config.yaml
hidden_act: "tanh_gelu"
norm_place: "pre"
lr_head: 0.00901
decay_fraction: 0.633
Each number is 500 + 25 x the weight over its row's rms, rounded and kept within 0 to 999. Layers, rows and columns count from 0. Numbers have three digits each. The size before them is the row's rms in percent of the matrix's.

# down: layer 10 MLP down (transposed), 256x64, rms 0.0782, rows 218-255, columns 0-63
# up: layer 10 MLP up, 256x64, rms 0.297, rows 219-255, columns 0-63
down218 117:520541540533521534487525513462525487508496456490497459509512467480525479510463509470514439497540548501493523481512535532488503529509486474462462493459521482494475497522493499477518514476497504
up219 096:458516505507484513522486500504512497516523533502501539447455495501482507492496556482476491483468504484486498452454532484537494464502496525460527467454538507527509480507473450484514482522490510
down219 099:521513529498516523484550526488510502453490481519507507469494492519522473549485514439489464479527485459501499472511512509472511546488488479489515464498500474517476489524523541509464521439524492
up220 114:538497541501566533482527524508493510504484532463484518488511490523511518523461476478499462489522496484479511496530491475464503479525501539502433478485514449489469520495511493446518521509501500
down220 127:498463546534515486486499508508496494486466493492482521486477510541500497488504477491478451501494541471453521530496539484463425477499492520490485503508486466510465481508554499524541502511522468
up221 105:508522513507549531503531478506514529466496506502480503529461530513517512452511501507520515466562552517506473481516516491503469483520531540476478541510527524528501544492508482486533512505541477
down221 081:513499517531448471464488485465487478535492522514508466521461489495477505444532499486504469541474486530460481501486533513500528491523520493490499481521538498471499483505467528453511462494500550
up222 086:548489522498512523502512503492503494487496507479523526504513476489492447473483514525484528549538549505479552524483552504465544525450498497501495502471451486511485454506488500488526517472505480
down222 083:516486488519519486476523522515559516527476491499426468515522481508543531529536511480492435513532504546532493514462490491516499514501538493476455482497498494520518513510466516501503483492518502
up223 121:480474515499496503497518519479501514503539444532509540513472534497531535507491528452540528473460524527442502489498471492510463506504490493494490538530469471527506471499514493452481480491503466
down223 132:488502532514484487533494441438501551470488458546471484464507492522505522500540483537454495467474490502486512529487507552512477482535486491490533504484525491512480502499486507513504526476508484
up224 100:535465472503511532556475499509528451496511462499478548534478542536460473457457473480506491501498558521506492527490517501511534503523513517532491498490490511479475528504477516514509511516506513
down224 093:507498521515494478475494471490488514444501490504518526470510508502468511480488538427473516479476461460469500510502492527542502446511530538499504504523495512532491497517514519456467493502558500
up225 113:502477498491485529547497501482501481481475507448499505506534489518451514474504524511477496446491491513424534480480513505495485483528503498512424508497489501490505513566509497489532474497519500
down225 119:483477490504516487484487511474545531501526506471504518532487517514544521439485516490503458474490492512536489519448489503478542510482506448467452535523545482493477495511494525543510487490497522
up226 109:491484477497484488493502521510519472516496524472505538541461477568493541473504489480502531472517466485465489520549496493464524479509477527513489461527439493501471471501514507525503464491484474
down226 115:468494488530528544501462461509512560476455541479526498486481526488484485483535526496495488527472479531476498490512522516509513452505501483524532542490524487490537509507472470468466534521519502
up227 098:502481495505449477509539482489514481507507516515485467506523488525480486490503561539504545491517523492520477491466516508482508498527480518456498472549453505487495508496478474550431487477513519
down227 095:497507510514536512494484522540444487494465547497554494483484492482495515452527465469539497486513514508551516519508496530504463517504488491507508516446487478483541477471517468453476501506504504
up228 071:489464540502473470512492460527488506540532501470525500511545485447511548504522544508497510540474492502506479496468530449495480478507507485503546474487504470485494482486515511528467497450485497
down228 067:519543466470487512501532529507502490449498518467485552522472522476498489500533487460469521474518532464507526493468509508466507515501445490457485522509471499504514515530522460460525512516480486
up229 070:511517559527452471504467485510529524561496480475526516543538485482510477507534503461498530472517472504472499497504489470518484452510500473504512486502487487506457491469533504534515495499541516
down229 064:467506456476548527453513523505550482448488491515487506521473510497529507521500507469522505472507513423510509498508485454492540510504510504480457486523476473517490510474521472495459503513496513
up230 112:526474513531483508536489522492486471479457449478508482527549531505498473486487490431495493519505503468467474512537535525481476506467484521516484529478530537510484493534520520469531520496487495
down230 126:498480507556470490507500478506505491455551495458527491527522500473511465515517506500444488506489517456515472522517468512521505455534550511517456528529533484513513531470502485511517522493496516
up231 092:453466549512461471504528487443539495512467490518474498494488447540541525486543494482507470495499485488459528513507539485529509498516537521490501537468519495481478496523487488501480512497520510
down231 082:490517472509529543507516515489479516461480476431523515487503515469514494478484509487521510498457469534532488462494517519478486497481484499530519509471564507534517509511464506462462516461478478
up232 103:539502457486499486481461527469527503458493512517494516509469490544446530487485513487499529470529523493490502508476515521471563502508464449539519509491464496542518497506515488496535497519484527
down232 099:550469528525547446507545508470477461524488543514456507519515521508510501487474480482496486528470501484487520485514477476490492514508491527497505468518467493505486435509549471504508513504465499
up233 106:545531487483528472494521506454496467495497460484479488464478512514475502512495524525494504530468487500436524518526505487493504457443492498546533454497546512500517494498457503480517514512489480
down233 100:503481519515471522511510489513501484482515482488457486523489546500488511451476567474484510519477499535482472499523482496519517500500505509480515519489489550541486498523425536466507532508530534
up234 084:554527568522469459525484469517523470497532461517478524504494504514495475510527503491482496448510516471504519517498518541499459478516513562475496527495509498516489484483511534504533488486519480
down234 090:463498511476475487512519490478513531492503543542497533500505509448500501525525504515534500520495494451513502485503458530508544531461484491536470552534483524464505509498487482518503468538499547
up235 117:528479512520487527505531496535522451521507493523505556494478550525446501509512441488506470484478492483521495501490509510486502480524456500507503533475504511505485484487533462447525527519466471
down235 116:508512464538480523482530484505490476530469497488529526470481463499448488528532521466518467458508489534533494529519528544510491482498456501513511503519545496522516503512529490462481504467528534
up236 084:519512509510490463517538495506528489503485488480462512474523499491519537506528528499499500524451490525463476495492490537470503499536549492449469556521522509466460495499530476539498518550489488
down236 082:481462493524479507490528522506469433505553473532493516489508494502532505451463520490505500524496480492477511518517474519548487513469496510508548522467501527519495496498505518515539476564488476
up237 117:525477483513491537567506524524535499469499478523486524488491524499461514498487487427525536526504509506477481496517458521522499539539483504524522479481472560537492511496503510498491480492480514
down237 121:515478472462492524511497514501516543464448511477506516493533512505484478463496514511538497449556495506469461482511494509521474512499494488503472510470493493510541498483527509505542445485484560
up238 090:534513474497536488496527505472469464524514480512519533451533484516500510469515527476503524525548512495534501512473503458503470443545516465481501477537487509525473472453483523500492482494514488
down238 081:489467486516476521512494498489477493494523523519464505504497552464529516466508536510505488515500568498520499525487501530521561534533493480492450545480498497477522487535482485463491484522464522
up239 092:498525444471469496572481481468539510491504488502480512486484536439502486493503497483523486544510468500506542518534477490499494468525492506474522485531528496518515464493515489500556497504534505
down239 080:532489496519471521488498548515488524489534522442537483489502516503500476485511518506486462510474519581477457506529481467475526507529493483492481478506525510503503514463532499533457495510486464
up240 083:514557503524526452501503473514493484487557456507517477494537530511472482484469467448542473498509543508499501475504497509511475519500483511490478498516477490516516520517525520532492525466549464
down240 076:476479471484486544488487512486466514470485534484542514462517464551507510527483504511539531480503467533506478509483519541492522524510516466524519523491500518503497492522476495433482498500439495
up241 092:500475501539501529480500493521478478520505494522518509542522528500483508528487474483497457537514531471536530493454499548477531459514502512529503532509507437496522491489517458500531462486498541
down241 091:489542513469525531523501471474492523462479480513482445498505536538489516523495501544522483517495494497536517493508490486491487500484499500474444527450551502535551529504487484531518505477508467
up242 086:472534514524503454517475554508471500506514479538550486513490512489491519491501460493477513495555512469504513527472453462512504530491502498516513476490515506473492499564536515513534488540494476
down242 077:497465485522495497496555485528533512470455474466464483459467527538497512527433556493524514498503535512487530488492540511494509481505511491506483514457496513509491527484461485490494490483533512
up243 088:482511528505470520527504480475530464492504505524536496509472522532512486480468498563507511503552543502484484494467536519508515482503503517503512522515514455522503508504530443544510489463495446
down243 100:518503455493546476510487517468490523534507443491458492499513482476493527458501524479456465530487493472528525510499514481538511519518510490498525498495492434531522479503512520532502486552498523
up244 107:502530505505515460514509472472525496481507461507497586519484467496499514476508499494473560540512486509516487500503553530505540499496497555530530512509485498497543474501508522509482519490533485
down244 121:495487492513500512456521493485515493486488479472530534466482541493510464485502531445470491492511516502468511515555497469477502569442509452492496511511502509514470530491497512540534506528489501
up245 103:503489517474528511480518482528512467517539498492513491500522459460539489481498490477479497491485512501495556499522458491463507470497472518471529517561462472516514489491454455485534536508499466
down245 106:508489481501451504491508515514544517520510531497522512520555519454526499483529494508511526485536487485483442481482512513475506525493532529511461480535471505494527494532497549526528440500491488
up246 101:517504492496515499523533518449491483490506462469480493466519488479488512505499514485530497507463482447518504487517475492536493465479461485501500468548527542531536538496512484563482514474509457
down246 091:484495440495455516469488502498478552499499475467483524511461491446499525506487541486538487534471530531523527486511503492511506520494442500502483528515490465509483513546510512500469465476516499
up247 101:500484486513523450527493498500551483494477496477527505447452479452500536511520549479481540515483511488511499507533504481471524494526527518525477492472521495471504522467490492527507484523562514
down247 127:497492539503494455486484492550490483473461517504498509484499466522490533553515525474493450480510546512486543479493430521494515514512511498525511514503483546518505488456493517516524463499526492
up248 102:542508472512505511481547468504489473497499492472524480508472508519524510476520528484475528491561505505492515473508508489550526482491492513465514523432521522494456456538499488495532508507465534
down248 096:535493521527496485470504481537483523531476488514505515483516511452501498468509517453525505474522494528507491542515457527461485512509539500522477521483487503537560505458519556492474479488527491
up249 109:522510527506533497503513507470577515489494501491456472489482503511528531478462514492482526523460457522508523482495467483494486482484501508479515528533520570490513538512504513486499471477546522
down249 105:536518485522452513476487479533478480524505507493511476567539510490483508479520476511492500534528511511467433509537519494515514471526500545533502469510472493530487475503472507506544499524505528
up250 086:515502524424516496489493547512478494481499450478531456505508453501515516475514463469487497484538502508512519518500493522457535495513493534534475527501484498502490542476500461527498448493504504
down250 080:500482533509483522494514509530451501486544553501504488505520486531509476472506502509540491485519480534520492465510451561511515452535488508519527497507536542513496478491478499515484475462498454
up251 092:515526499484525487504468497522504528529516502511470472531495515524478507501506527515490485488492513500536486404476473518482488485505513523477497516503460546512496558541492495509515514460547531
down251 082:519504523539512504438511483529515493540475558484489464503541488482466530488531503497496509511486424498481522515500458491517509504468505516506527536498530520501526529487489535500502519523536486
up252 121:494527448526549500468505518463516476542493496520516475496510492509520499581454478495514468502502494532469520457490471506496515486497494521477514515529516479477551530525487522532487491512492501
down252 122:483494496523496504505533467546508490498519509455531462495487486491505498515478518454477459488470540539482505456533473546492516504458495479506512491487532511497544529506520495520494485492477430
up253 104:506468523452525488483541467501480542503494481545522513489450494458509534510501500476470508495485471478448472497524477467502480473542520521503462501459511503513514496442508473504490515478511512
down253 112:478499485489518481505524473484501524477477463519505481516466514534465511524489504510540487537474470541517487502503499507531474561486461503502541500508591487529501493483482479467479523498510491
up254 086:474492543515527521501501506480549483479527475525477482476510468518485510496518491506497502470509496536505490504497529467515500483532487588508480505490543479514456474494462499524534499520553472
down254 077:513472445503499509470509485474530482538491500523482526439525501469529493506493512514518549470519472529506519478518514465453484478499489505505500447540469543485492510482469469509478501487466511
up255 127:525528468504515452484516516512480491488475488466543495487563497457469497506474481492498522450491494438532529520505521508483505506503474560528487518493526523525528492533490499490475523518520489
down255 155:491465506439532509483498487515516544512480494520517466505522490540504492553509493513522483417488502545482498528472504526520479460504490506521502495513494509506491532501476542463527488528475487